Weights of a small transformer language model: untied embeddings, 874M tokens.
Each number is 500 + 40 x the weight over the matrix's rms, rounded and kept within 0 to 999. Layers, rows and columns count from 0. Numbers have three digits each.

# up: layer 3 MLP up, 704x256, rms 0.0973, rows 2-19, columns 0-255
# down: layer 3 MLP down (transposed), 704x256, rms 0.0924, rows 2-19, columns 0-255
# gate: layer 3 MLP gate, 704x256, rms 0.0927, rows 3-20, columns 0-255
up2:497564504463438596509539565533473500538494436489632472510413488533489438476461492511486541445502541578487512566448463567474529499505529522548515488434511496456516508515550522532548474458506496465529459519525513463487484553460515474508449601466561542510463521443591458476439512486558524573484489525490494504515509555519502540577483486470477479460480512503455548488424496506416486516496488453480469504532475493471508430481529567463488480487478485511502501447474486487497519538605485488521499486492455552484524564484508523542538457461508538498520509503519504506543530504481439564455549522579497472588557482480463546565481501529500521469495491483516538517510524511476510566535549499442517557465497524486476485530487524518469474535493576523509487503536473505502496475479439
down2:531495495536552447469483516511505495500589541487506542508555490546499467417533448579497517448449531523508570524497498525537487489478559501475504455449516492516513477587552526442495519458545494496490496530502488480446456466417476486525454485469496464533465477489564529500454506458515469546490516488538507496512466556461471438475455549517522578590493634466562568542477496541462496540438544411551489484459445485512527543502516487436513469435495569463471512470439467514512455500449566501468481480522490474435525456577477495471527497563526496502516471523470541504536475439524491587542510546490529506491535500504592518533493436579492494570482492497472541486535526507484461475511528463494543576494508477519516544471541495570472447526537557484520425508501588493439503526560449
gate3:489570521458509572414496465520480476501457457463428583525482503532541567569531560475551470545535509452484587508454470505478531493506534554479420489511486504493508522490471559497489470506528496481454469468481571539512406476486502534516536521497486528574444507530495484488532503465523464457553566542551500553566463502469521533477445492533517499523473471507529463558516485483505467502564507511489464561497532473535512459479454527471515444585523480430526476464522527476506473620477453534482436543470504467491458463411494488525508507557504460519487465466518506509592450483478456522465509520571460538484556460460493463459566561511481509553479538489470500370494496532482440562517442500538525522617502435491523587460463482468533492438536560508392428575478476561498532520459525
up3:511467537497515524475458505522506496557468478498503482561538530492476396576499537497483590486508497489563505497427531495461487491505550450530453561524485457522531515443572471465527482476494613580486473435518438447575455522489544541490484547594510536475535505492518491568553472579486545536492456514528470496497465439471538525554540513524510505505507558512531450455522498462427522563515444581511441487536528475539457508538550553560510467498530479490516554440522458449497463508454552486543532495454477493514512526543485514435507494489485494581531484562481508460543520556477486492480562511500570530482503542516519458497476477504497524468587427502532522558558473448470444583561545511465589537401498505491470459508499493511532524519511478517534427475508509432511478493485532
down3:520498498387501501548485509560539513459534496467600518475439414574478499484429537523538506455508420460459521508535466502458500439481542489398520565468492501476408560523488554524512483502489514471509566494482554544543507558496531520466522512524558490475493523488489510515511580485525491494498446532472559521480510531506517506483432458479526486540428480598469517490555473457540464440496445509494471490511467461510550508476466541437476438540550510492487496537529550524474422504470505544455467493544549573513541539438551561482503506535445545496423552530472533550498493595499485552538479520520437480483532471472501445455538449493509498470483558471439537480474540532480441539426441537512526535539526517530590584417532476516487527522566557539524515471548446540444503490426511
gate4:440486503416427490525515445400431454508512477472507535568469478489520490487485511464469453513517458558452467418478483483516562578498446451488429462444546422514449506468471529531497574425443580555500487470436520506473481485560498505536585568455411451546455530498494414503492516428553433457422384505612558539507547439476495506507493542528501529391449534535542452525574484461510416476519527464544452422483502567459472579459560489495528492464516425555518520493446560489494519522521523471588539514527453485555535525513594515540573591467534483498546384461468538498494476471486520545555554437560525444498498456461548476449415494510481499582517428564501526454464480498428544508501560472453511483455519381482485476492541497408490444507391469424507494532515437509469520520467537
up4:467521544461543466529563469489588473543491455536485604569503532537547575471454480440480444498420440416501502407492491439529518511537493531561470460451473467503478551496461528514621523429474584542512405447467458611512509456520516501447485495469440454434517473552534498489563505453517489589525458550571511510464564481410515531537464543424499462441509469490515521469602473560530540510496451494538511450532470419565543567494400471484473481441577475497555492483492555550516440516530404462483553506481393471507628462547485422507496492421526506491419414491426532539444443524553546480502558540462542377511592518457526454447521597504470466615480444534480491482530464540502446481517560489440493502484510414527535521402526575461575409490467460360520504528556468525520433526487404
down4:511488479447494514519511456421590505520516487493554612543509530530545466504518514476475392521463463516541485356552483497517537479506483532491548422445489425505489483478536557534520549466462577541506500459484514512457492457514475487478496505510449470502515503480523498505526498470497459475464490545586516498522511504454497463507518483473542529481528507492484475509556511522531492476502500542528537455505484508510543561572452464496441503462538495533505524537483502548510450495507512376543522652470371488500518474491520577513505538404578490495573410468504540456494508455532489505494546559548425409391458483508479525475476606501468447579501476511425558437525483553476477485503514494501478430496491470475505476500530557477504503515473467405566496533502424516488541534525501
gate5:594506506442497499594555463427459499451557583498495466532469530517500570519500497446548512490447517479457445531479417565508547469533534469446491528535473518535516512457535414537526510532496462420505525575534481490482501541526459558508554527477532526513454517578536474583465533496548444456577507464467470483476488515477499444509512577538494501488543600550409450468508540467461564455531484522527428453433544493547502542496498470527554515550530473465476538488476508440497512511500532543482507503529497529561535536482483472510499469518520477471405500510427522461481390452504525513519490479530444489401540468452473493524571500528420474526449456462486504516548601525500533556524557513445424506457548491471468544493473479492475440452498489571443470580474441523522594515478554
up5:460551480534478532492502497472523508593493538405494460466503446517472443463425597508529439509453417512508554460571485477509460458487453511502454501538544516504473516461557465485473507474578465538549499484504449473467544483472543510471521506507480449514474485548538474515505557446534534535472488454562453473471523467557512511509524468547553548556473500524508493542454491482554553501584522520486443421537513565492493497472496512504489523455515567479459473495552524497574537491534545591505484423497522474507552514466516511497547496484584468492483418536471447468442531489473595515501522479462490424467559578483549485576558516524501535570574428447550518557504440519478471526527508504479495453564531475424546546517485456530534453559499554525491522495579502433464456493459557
down5:545455445484510468514476459530481500503537464499518489494500572440494496461476497631506495457519501501545502400562504492499530478532523461520557440451535452488438492493526553514485475556539553493589471543554529564534469527476513505549452582455520589423521484511449507497565459533473545499470466544488471436481491463482481446531488528516532468438525524484449527489523551520549509474536469475498446406545393507526545593546490480424511411462491547521461469530485538490498536520469462479503575524570465512505521506502517499472565490435543478534496539496449517438480515504570453472500452502526396459446470525489468560492508428513495549534463460523533458507459554558520517485472404475500437470458420497468440581513473563481558525490538575523542505520480531524475436500504485
gate6:456467508505510475509539507451462535511510546546433463466470575544510504501408461447509523525516463484414412446458478426526455510538465554527495451562558550486477525523475387466556507486496453497503550487575519540446493459429560552475552473469537547505415536486471510452482519517549529511520499455512517514385535464508508534484499500554455518525527462468504503554550474578493593478557394579551560475400550474513487477509478530473492541492470488531541521495478521462454470481545466441500492530569509505636509583515507511434523495550551478470532451480544593475504474527474546515506414513381422520461536585493542524491512478459498417500384493499528501418454419574472470546520506560460514553500475473528494509507539464508550533468561525511483499540484520482534592490507474
up6:545517468465597484562522422459540437504525519472480493500492495530465491494520492543541463531483595522559507534566507513517457481549542494418469540539499421432491418476518563432505470542523562401493473493500483452526508485504509467478594455537398466575652485458420516478535480422471581514556419387569459496497514432508464496516522494462420491492593490495526506522477598462510500479518488474518566469496564543483516508515476465452517476462486471555466511499492511458444454444463575516567483466458461483426550483460515473458452483506501471518460546604505595470485498482488515514517497483539515497500448554427529523559423432423473516455478524492551473413398501531487417426480486531457500465583509480503417517485453468537458559478484493615501524534401565479570485546483530
down6:466454535439511499532521494504521453513548535508559539476522549398470462525533578474591465545459446450568400582493445437504490422508525494550457553503456479485554514475547529444469479516519431495521514587500493549539512471567500483527514587494546466510538559573455454591554486478441579485540436503560493506555442515549418450515439519515555497572474473534578475520470569449467566529499433553459483509443502467464476581471404495561550528424467483522449508494505515538525484516526515521519494491503447439533547483543585460436491438475517495554532543473418549520531504579456478513525588448603517517535421549460500479433463532531437581501467516506495521505429544525500482482484434522515513528505491426467477384461506471552511530433496478538539505474466467486527549497534505
gate7:497497559479501534547463522537506454570487480492476560473528538513561513505547540526496527416534513568528501541469511492450508486518494495564448465482532474489495552484551519558508500447486469451500480519523479553487493496467484505578535517472585516483474589503495490508578495523562477545513448492455442536545443440504451480512427527470522453439521527518468556530567513487447496524498451514509483474506566518560420484478506529478459486515522481502519512523488492468473480529579503579527509488454437506541513515550503471512445510479457475482583502612477547445520483544562566567579498528451542420473449448485531494547487492523534452493482528507547478457498493508493515522456453528449517463443424499500495537462455464509515495511475523434437507511540484546540483525544474
up7:501557482445510495501516478457486570521440485531445513489463479509470487579479543538542459553457494489461446502463452598469569508537541521524557464550462488542489521484546505458541518466408572484503447493482513501541488520440492528472531462503456532506501462454430500538495474467518503489511537455461539488526482492445457495451496488474445503535516543577531454429537518499544558480524502492548506549555514456506559589519496485516485486468495493532434541473514479520491522489490557429482569499478539540566448484441545533561559480489518587493483481489570523501455492450450504537482509486501500476465538469431513544524502501506492490466558412566477526466569512586507466499546495481535481505548487493493515450507456504489446497507497542513530463463498455488495460518450506
down7:462474518506440422502533535444562518497473552512500524504475505534531465432506507466523547510448471510478504453525524470465560500490506511451530546481484483454462459500476462482548515478466533542461538457440532446562545531523540476461530542523444541466482536525526496405465482539454580502482549520491490450526478482473518510489489468494510481546518473496533488537494554521526544458513515460540579480507441439497567529469484500518610521497518492505558513550474453493530597491556514551470582498487542538498474386483527496503488517460476521513550498488508559537484549459483460411411451473534551553476575504484515535494475493460456511477504479417540484452444415560454481457539514483472487548586549510542423477484519545431494461459477475471546478478523455491552504484457539
gate8:536457549475516501561460584521464532588477502553485478526491493519520508564536400572554554596505510458505456443504486493429579545525456495430520489516508469493513595481470527452487512481489464449555483426503584478517477563535454624493469491458491506497495451513440455468483508557548383478545481565513465537435478533440523512477488493433494515422548467506467478469434467534575428523529447491510498464476499491533453515503533461545491485531529486504456533503514543464469513462508490510522511538504488599460496506478490505448573537562526536521495461500496594520479505531460476498500523537498506479446520472422495541546476509500581517518512560533513504424482464478493474470439460510478462543568486532485483435535524445517469496460479512533445555521503525532481529531520461
up8:493506452550503551546504484495427543544517492501567436494473505492457490574534471455462562464569549573447509480488501438513471539522550548417486489485478541540480499452502514485450494494550527505500550538508489512495589473531487486469441420507488429572498535559444514485500505537477461482479426513529405513473548505574462477445495514541555497460494519523563444447471545427516562483509426513499464492451474537489451445560465495507545466475430488579486500501504573529511512478516506520483525561468497519464569471513530474488459532437499480500547451483474504542508499498517534445582417555550517463496463419588467510518459518542574469497478530476474486408494569484488535510502499468503462516509443545473483501436555473499493513469479501525506441481459481479431531463500465
down8:552525489575526468487531529517430478432486476517545497508503581500547512510488463421579492550589496497530482477531473555505487537479517420492499513465412499496429426443524506451470462490419531479488512510501496466470449481517508516487486544457468552534520422500512531460464463514473462492548523507442598494473465478419483457458443496505526446494548530475537482510560504548490503507575473462505489476467503499495534571495455515491503541423569524455486513554490487519405483490461451537475483510533503499455524472499491530490481479473568563528529510543525482507538513466490451424517450484483540436445578452527562472506480520462531544493484558568513558449445449494566572473505511458503384538499476548501490461452490444499501532519503504390511474468510502498425459520566483
gate9:511503536486466449488516579493483581445555465453439482532547546517483513488501507512486555445479473528495549546513475463504573517446549502495467558513474505424455532516503513491500567545506486508491419506463506579530518551552565476512532463497448563501439549521532455514470553439520558404544530487519508594566572435415407525471497519504545525488500505455478531529502513530516536467440503544494494548438474411493466452429511493372467500552540518495562517498537560498485542507536435513497498449465527471548481437516437497521517515492486434545512514536582493473438557544532544501387537483488527513516548534474425532525497477550548507490490542541518549543516506557464527468524507467432453467515560516458535481500467524487473526518493474462443494559584433544509438507470488
up9:493479532490512446573562581506564478469512477443531516474477471507474489492434567538539484502460473507495463527540436468485508535546492495499513473460542481494582457531552461500537483518516464454503621503481495482419462475511517426511559502521452537583454475486499469515536417499498553466485573492457483522513541455446540498419534502523508561504532512454433524448535496450553524536458449506479513454515426506623529440427555496457447560490556508507524555487522504524578508480552472521511524578477434451485478569471496538546485508453483483519545545451472506478570463484490457562478467468562522523524558537542520486450515472549475479434486490524499479481514489523397594498416496511522527504483473461519465536490486506443518476462551438472556470407562414543480429452434450
down9:485505478504455454476485524535472511522500486430552613572477519494432469511513480429483522449525478465530463531502493507528569572497546445491464490504432493473504457512589512480453578493508507510462403566432455473545485483527503523503529424511512473515487469533487508545457493471458521469542551523479512473481497457456519438488477569482467532504572500523590535566502457480499556584536459517488476465500452557539451465517435555503533455463531491491525471451515462505519603539545504563535479505476518573527496473526465479511423491494573527537489531460488480542430441519510554539432494518493480629509475466534509584494466593459485488556524480442502539520508442478489461447529542576545439497490546429435454403503447557520439533494529434455476455554567483495495527532483474
gate10:477471513493493500488525574515509502445519600454421547505505484522501538442561501430558548461531452462487517477444449473482529468487488507480431520473465518441477540443508471567520502427342542472545457458538546514478449603456502534514558465498473486385480492564469464535483459488523428425535523483524560506540486517463516538485501501523511520509492533506490491521552525521520524467532499502523561487503514553458497541429508469420574530456542512499510506576432524450486532492463494507542494449544479489538530553542528486490475474501489479514477498496492521414533563500519563486443492500423435487459477389422569525479473500406497439519489512492577499492493432553457497452504497507482424494497500539590462454522481467492473474531546547520475516577486528455563511511441570
up10:509529453537512511439483476554550526408427541436425529511467411514538444479540544390480579519557480559495474539480536565496511470514426468468473499502496486464365532577505501490620511526497498442474435489522455449517415489443521466482557512532517528527519496472458506480540465498497464546473534495446506575571539515482513392502439486515499536542541515552493432486470494467441578496435455532512478491448462454526500571487546511407517481444524462533432512547559490516520456476509563455472533513500486491476475530535527500455511526499473521501518508507522448433490548470526530485499501505548506517580433467530567506504412479561455500491560479421512501563499493467539497514449450528451450540454529442517513431476482499554507569531543476542498485522551606541495495501480428
down10:502536518434501494518456511532474505554551443490557484504463468444517510479461467515493471513522470479506515510505547519427409462440507479525541543517563471495428508488482465507537514481504449491478499459555487522465508476524483544455504491443595556519500515506548484403509562507531495496419397549481533449478531429578522518527574497519498449552512493552569513558466531567509529470491457475549536512492491489535514476433479560564518512512465450558505507416415449567542490440544542470523459506511536471504513459472433556481543510498436469486549451530434495457399495540492514479538421501544415580498514569509479464429441512523457503520535525456508510458396585578463530524561518444553602463518519562530519504483503463499497547547605469491441438470500476493460560504579453
gate11:543488594474536493479499438526494538472529490488474519465529511558519535446485572547500444482486459447517485491478497569550496435489495479473540495540528514513533522538495459518534499503468502603457546521529490495500446444541546538564461573477525494504500464547469534482481502488506504421509456505515512536584505434442471552563501491611469527430536561547544482532538495490431548538569439531523454554447588462481532555499462482474551476471568542438542530491494547494502536487482503491551491517485539553573527509535528543514531493564504500425430501443513570426496481522479499552503505500466515463425529525556525512508454543490514467537398467585421494498479399540523560518421492538415454484514425499500523471508491441459493506561490549489490505575453482498503476521449495
up11:497561441464502510442526439543522439493430425450505513443489531464450490537565556459452426461583458438522535495495484529441455552535493493474554475491477534525477460522418483545528481547487472499476485483454498513460565433497476469505425491517428437534500478468476493478476480522461565501503493472480525438515483550619558515469493550568536527442577473505479482485469496489490461494468544473529394484502534576510554453440455459470539479485538419498464517438462578513568474515520468517509463546482490476495508517492511503555473480485476445482425524498568468490520548471467472405512506524534519467564467544528523463478564479517558430530502457528487554571500515548518563560592506520461552503468512482504507569487543470458468482539498484499478477539483482529394451488493465
down11:484504492487509542515534551463466448444449515474435413465533560473479443451565499444477430510481488502462518467520506502548466551423479468503476504435466517485463597457468534464522517491512571447506447463539543523542539560515469431479501565518510511484520454470456453483437466470537486479521525505456527457434506529471456482469454421504492449482462467432451459465514454470428543469527492450447488596574471528498495461597533578484486483433618515462498518514577455514456504489537510502516472516532467465460443521597520400480516538458480520530497497469500440478501493466519503466513484509544397493566476524497457599512555530445555473504568487520533528507536518496563547539545501402466550534559424431520531548534487463440543482478525482462523496472462459479506520515512527
gate12:510438474444448488495496524488524518613463544479486428531516458495429510581521517452511517590457411496549438426422482552416527503523466508529395511544468514472505552485436521510496508451505507418458443512471546568576462573542556561443550548475504494584497490461523489495513430465470516424491524469512527601401573439484487575467499430556501572504452494375500483473482507549562468516512483513496505528527464506395365484494457503512505520507421514487546575525489475402477531505487481532533427517526466548543496485506482509590522543491487448565479502533529453466492522547514525546526461537574507463480458440482536529508467536498464518494527491546538511543512481488508545477518502491522529568531603432515449509522490436508538491436398519597417603565543524505525594453456476
up12:485493503511579527527412513555535559458498487600497567482452527525574458452495500526450668473504551501481554538499519494456495507573481525447530584452411496568476556462510488556534513598450567529456507511466511465483417475437563586548435466569481561559449529578457549450521485431485401472518517503469490508534426493388447555532475544472426502489539495540446511468470453482490556529460457535536458494479521527547572487536492559556479542512501450485562449446550520500454438484585465490408450470530616509547511451547523530575493459532565602539510512539496473513561565505570523539531461574537558504559554568502510494502482477386539513528506517601482519496525509491565488576478645477549511514541419571565468485464475481504547509511466543466433450481565499468537484578510407
down12:469507493527600502520503491507539448436542459551457504442512530529593463466531485483468499426519534504544499518509497478534396442530525530479504483409452511563474513482496454519572472481476528512579528512560564515448516434512495462518503507497549439501443535579532523573535504494458501428447478502525459499482499462479493429481501599514421449518505490553488511478502461484524623488508450521506453433478576553469582505571550558461521551571587509493465472481469480572550483489522498506505500491517537473511542498545502473497438497517549531435539473543496547552539471479529517456491483438484523500463568575561571446483486556452538456489449495531455556425472460476431512549489479491509486436497434521430506549462552524494533462500492518470521485486525493519478472479512486
gate13:483505508471478523568466531452521583577501525573546539509441479521488537586543487462457518494516450574486523512475421455409489519447525512413444472511493506473506550480491520518502506493537511530515475526491517510503569459553503518568566512569559436449465483529482463505549508496486564483563496534528516590491528525536450449452500515488540591514476479528500532444441455540583454453607513474529445471496525523504562534552482531582583493558460505543478577455496528427496555441488472534496537482408475518538482489558518540479557528541558509500504497468525473431529493492523506533515480476477493408454449526545553581546559526455467471478446461530503518459521523470520450482520466511538546478447501498517453530505494434477447507487521480514440498452466494472508513504524455
up13:532427484527519432502484528535506477586589420539490522473510480467455454481468495522490524420480458544463470532488533513451488494451546483518538576450498449485501541627454529552444474433520551502579503486520529569547482516460469557519566460527494499527474461531511535479411532502522404551527526549558520506513514549554486480509524512543443567503495440475419508584432437457431552479471474477496532537489494512475513521496461550528527440563477490486504494492451546530454481526554471440475516507460480494512502487475479479550531534459462481497573445503505543459426504473485470541471489471479447485510525493531552553515501486518565493462501455463447501549479468438473524460473510569438430430515468500495469535552466517567454476501515440589510435544468488517529488497517592
down13:518545503418466498509443556517602422486423549530534431479376480565411524515437453516440530574501505493500499494625482473466467486482482536488525475515463556484518490468426483518519441470524533535573544488487562519457510491480543479586510500544434478487457416491504505502557513534550521462501509570513566546500452574558490421458503572463535527531545477482480512435477511558501483514490442521537552525603504481545523470545495459469505560469450454521479478498498506489547497546603508498433545501480452491430546478477482530554487508541476447510422570485506480525467473443541514482506501535520549558528496525472460495451510524466535473443470575546512513486434517445437537544449439512477536478497477470496481544516457517511501472540456517482514496512502514467467513506461562
gate14:565553577518477477558565494477520543515526575486447416429554503501546494494503509502478484487543491484462528467499517466523579540453474508559463498490517540553538552475447515526472527479447454440559456503537564553475482488532475568562586494519463539502500422495465578569478476450531473500492483465515510551490552467508559480452602462467521565497533550496511566531515544502485463461520487445507446489502536536510538466505473442460487550466508540437500530508428529463545535523527459495530488511442562477485532522529544490565513567551513493556517524504506472517563470515558503525434484502478464519494489501459490578492515504511535501495558575513496473461455468451446447517463528508473467520471581512485576468410478423482578460599495458551440550590547431507513558488503536
up14:482587569469498454528535485551435482461571502511503502570543505499533534539542563535446500472518482490517496529501498500530488490569469489548507538432500453433528570537554521554485498486448594444530480528491478536496546505587489475508515419491588486491529511485496489505572502475435461477450474500439480470465529477466567486452435492518535458472457469494538519472492544515536561494496477494545501533522548535493524469471511442487546444561465515462491559524468463532466529476445487518550518505521406536430478521431505492519537606526510591491489502501505474531472493518520412548580467530407446589471499471482461527516455491485428480444427472542544494472502504566499557536500459536442591493505594488505498470533538503436516439553495489459483498493453513547433524495473535
down14:515538497455504518538568494526463466527510544456447466460529455483565478501504488493514465452522544438413479506532564465547568510522453484538488441523530437475544588512516509460528509506474514458511411525531501512533476431530526502539501479516600496493546583536523500499531469465486521507504455510415516465420524479580533524464536421413465553523535538502518480489541580492457477552474568474544496460502485487440578517480484427485513500468527507497504533526451488502544566489470487495531491542472538532516511497569507460550514580580520534452500515456466466441539428526531476522488518493452450543490492495462460497583525536494410479466476544544475544550520474538526517547439433560519474476468494508415507466490512515475544570576516448539525494546535428526443594546497569
gate15:496550533544507477521432468493461491462520460552511473506552544540507585512495545520544439446467445439499542520500448468550577474574484558490529560585544495510504524481476520516485538572477496435512483502454550473588503485492460494451484582469488535478476522501466514561476466416511482507475461490460449520500540544436509537495464523439473492493530525470471450473475506502583517483607454540495496479447467505444536528488458460567534504505528442471542492489511490445505505454494503535535495513494432636440468404490582538484507470493517439482505473528483554521513515519439462512459470495544494532425475470473496517450489529429524448524478520525487547493454479524485461543462510521417498464447460523542485483473498556488505509443418559547427459547465488561527549471463529
up15:551529501528453481501482526470453490484558580509502547568511523517481515443484484480463424522510581487541548493566564510528460513465481494505552450424535542520490496604469473477573547497485443524545430482527477554492515505478494482537561476525478490511526510522546493545529553526522526471487538515559512456498464510515562474496441551568547474546493524464531570485510450545478525504435462447508535531550589469491456497476533528497488520524516474524548499457502455475555434501535578524541446472484554421478614600470532521476434469512452460531428473416574471542484490505497466532511456484514473480504484458556501491528489518503546477487540462513484499507520489464502546519522518478484453515495437556475463492411485531442542422500512483529523606539533575490530535497499514
down15:464454560568498552498516478490511514467544467435479514480424512467532470521480448401521557502500451588428425532469535481568485472482480491494543422496492516453447470594477467525461519485473467507500540497503513519518501533518526546478544499560484543571476506442584500470456465582536459474533436561495521471527516543486471540485522476509498516454489475498560506418445486527489499468459497510496529464499510544553527472519461512516496493447488440459494485486485461484509502474503465487449477537441553571411472499537493473562482506493514571502448520475488495480563483478477490510510522443458397510484450605574478518535451560466515453452496565469493494604530458405564480517480447485428578505520558491455445511507558430489491499459443469507510474447467456478529532492529507
gate16:488497414450496503502535492505566551511465527457524519567536560528521510452544500539459502555467498516483494494492520507512482464448475534457474498545512614478478499479453516527500552499507546502497587537566544605460447472475582483515542397533469496440530500519461470535560500512478483454490455487525507520457488506557474468523445457484502500394546507537546498503534437506488498529520471567501492499447526526426414438423506490506552457505479434460464507497470511468483505487468491490511560475543453458509545520412453472489495443524560446492520487498480515500537494483456551470549567568475483564510513502461483490526473497487490461483502514517446499499497500510520493534488544494507525520461492500442491560558531517450473531484494503471468450497500499600491536486479551
up16:578479475518491443536510514521471525492479556503450536502492512561448546447557437502510526472473509508418455491483506507589501545496540493426493516561495541564477464484485534512522417504467511480547496468514496537524484505506499520498536522453577512554499480469459495471459502515466481531506471553537520551458489515464478490459509525533488559486520494534493458483429461452528448484522527442477493511486487472503485499467508459543503500569521553517536523473448575551509458553529450510516508472426465491493526449492420437547576423476400484523498424461523499478515503557557475530476465471505445531486453426530434528577515527420455474470508469503553472570494492510554440553519486493587535448527541504522468517558491469567497490491534453489477488524506517471543516482496568
down16:547545476516458484549547509492474493524465494526509453502525566498542540495521484442497554495572474487507528545482525519453485572510454510514556595494507473467445474471507468523530526528513502402478503518543553490538477443526468462483500525515533530435490494513466492567493486587535427498487502512494592513448504526512517498567561478537502500455438480518551475512489525480467487553499538452504511520482457573474487536486481474480527530524556480584434495448482518478483461458444454491467442497478515529488519460494459508498519548562519447518502572528412515491486480470531520327506472477524495503507456500493508481459501500480486491501457483545438523490456556499555514460540504501440466511517449529460464562550509513518537502498518509482451488511478524540449472499500497
gate17:509479511470486500419408537511545455527514515479505499523477571552493459476552491487504539457453534406566501462520498541520508507578530474557478488522539512450502567487469486522523527484474527513600568549504517465481527565524555457505429542534555496569533505398506487491441470524478482497520479482484549490518521379532506552582523541444498531444501483459527488439470525461470488529478502491494513501459553523461510537544452457514465570473499532551516501463474519478475528507478548520556517515463500539499492442526486529520518539505549559469481435501403547526572486502500506456514462536394469513500467514454516521568534443534497464527493487452559502458470553526576523506454513489503412473541558461437506519531502455547541481599428566503504511529571533500547558476500545
up17:510476455530435540556507503523478475525553487477515510567515512547401527513471463497434464450540485528483495547495476502493519516479447445526530496467555514460499454543476520505486504517479466524501527514478526543492519485447458547479493541493534499481498543522473499457505489487568496483566476497519461494485479533479515465536475513496500390513446521494498415548504494478478558574522525493485425562496540479508435491597500505601479505501432520533485466490500517522506577502496523531553592547501402509494471514501504538480551519493533543516427495488444425563539445445492473516454525520444481565515472502442526485433475474535482535466539486449462553464518454451601516572470551469612409462515513532471478524503503473476521472499512494580560546494478522493488560472538451
down17:501555507480492482447478516459430466469490518500417465491547543448566517488521531522553421543532600528512502433495572538470512526493473522438485486526484461481513438478513499512499506440534508552393423498543499498517447444499494439563449539524507506509519516563447476509537560446553563488527500560481537488444496444503546529401484521524457455430493585557474552527514487483522494502520546510518511483489517496549490525524525555427552442476464504514470448502472464505436433474508456513467461463464504474490518465560509453473429510512563466544504441549454535461403548513456471511482486506441542420478517507491505471487497512500456488507508466476481484521571471435503458433479523549457450499500472442496522528536479474517506570501566487565488470496549516551512503525486374
gate18:528516422458501556535529583463463525483584535446463455511491481531427470511469545506498488571465500546502452468463451544456544464484436529405433455454497513433450579464504501545543472555493459458519541473462564515466443527493515569494532477502504606424425558493519442483484542491549573509552520481482600558500502470475548535505489467452493539471522509521502529510515453524503509441466521488523434480506577480529466495487537512414530559519472514505466545541503514535530489500481511516503480532483538531560492460451470469465473615559534548461464497489520542512598476585484486514486475516513478461440524476491521504527505491564470506463501405497498492467495451491448468503453526485503380480573487489512505392501455500526472489484426506563441529657518484475520497454473581
up18:520510559499446490567472447483458458479479497475563434473553500430462502569458452568491508464498470450565524559502445434437448427515415467467510495505558461550535460544516423555544535493501516480480481506517476441478492475475534572496484577519480478565490420466474471454562501502447530458475481493452382477567444461503466521529461458431534487530457491551506443459477548531587551522573393570471563512515480526517450590524462515519485498374473548493453514472504462451451499473517482539487514438474442487451554462471411539529488482461507497588528546552446580509472534528495578465467534496531479556554508503469570485427523526470503467531476535529492484493525542513546460453477482501466508512455520524477547546500469495503525415533521533467577631511497507533471485504458533
down18:508468517534502494491562491506557491513459475482460492543516526429476535565525469548530470497494509504529525498510559505533496488506461495516562535483556492478452490511495582451555469460503528474536522548517533408542505575469456522523486541556459471496571506559469437500542494473482466469484463546513471427439547432486558547496455489480535525551584498585497448484470532507493503524539516522545512444471515468484528531487481527462581505563524518514543578517540519500478534521544472456492486537532509575481558488564544434404445580518487557455541469516481585465458568477536510397460502473464540484552501466464493495508518441539501478520635532476481527406533473554465527369560432468493510535532585507514514497475547498539626524479510501446494523551492514493540504590480486
gate19:529478532530499514439509469495511481510571486576468457419509564447515514485518440463507476480480503431524596485453441473499470479467513563552524570550553443483502563536465548563556540524451471503485497498501521536535425463479542573505543451431485550490464530576500536515464394472495461483489491526577472497546493470452427451603574458484535480504493507486545495519458441516543519476506440446491477417439534513483496523451561457484540485491423534500482514441495552412538507474413539533443499467511530525600471481397425513505519496530505434481497538498471487511575451535478552487523506456475497496461511546489500461522481483475627481364452482538521480415486485466512484480515560464551522562551498496542510501524511429480554452530491606499484524482448489460546585488477505
up19:471472477471507512572466495498461504466575515412488429479427466465459437487482467477446515497493527472444608506442553478444441505498475518416492487427532487567514528498500512505470533490490474524468530470597506501500483479447478490463552427459527471462458638496522492522557462504553503509493497544473457468492496416464474472557441498479459462412470461580535420499430486458478488538588520534491532502463520513489529500464439549495502479517486573560486561547527519513548482499540492470467479383431465500518518551428468491571586484485532501454557553446527517520470524548521529559454595520492514446549483570454522603431468538518541478440482458533499516468433522379471505483462505575504477529483478523549497570500437422398526476566442512464499519458487507468547526501466488
down19:494500515459524468526416473507517548481593581483558542457581487447556493429560518548420461509545564474496496491432561534448508497488472520523494449506489474586509485536499521559496542494548477463548524501493458523530511513412434420596442555415505447531500509527533501483511460572520512506546483522527515451401480490464496489465602483561508537481573512534569509534507478460507575498509508547494462481535479503490544480460583533514447530581561421485455513497421497497481581549552478479461580481567414500536533521508421491438489458488503516470552449436553556488500508544513497539475448487457497511476539593573497538423524476562391561550525439497508462528509546494526462584475499505551496526513545521497468492557490562590388444500584523554490512481485482552554513518536483
gate20:474455497451422606540485530493484438486482551471433458551465547545495456454471482475501480474483523574509530447500502437455559440469453465459502504572497514535480459448504572504520480482486494478543518595422487471485442476532547424517485581491543507523443480546551515443597554543532514525443443410449474478505470503487478473413507567501496515454472555537505531456517474518428438507583382501502473450474493484478434458536508556500544506607538556515502531487479499490507551455482489520567513518476529493510481468506537475477543559488491492466455532561536469503522483474561516551520478511456531431517454472469522478512546497507503524451462520525565477489506559470442521506491466481482474518453452521508549490485506496477593513503469457505538521553500439481487501440479509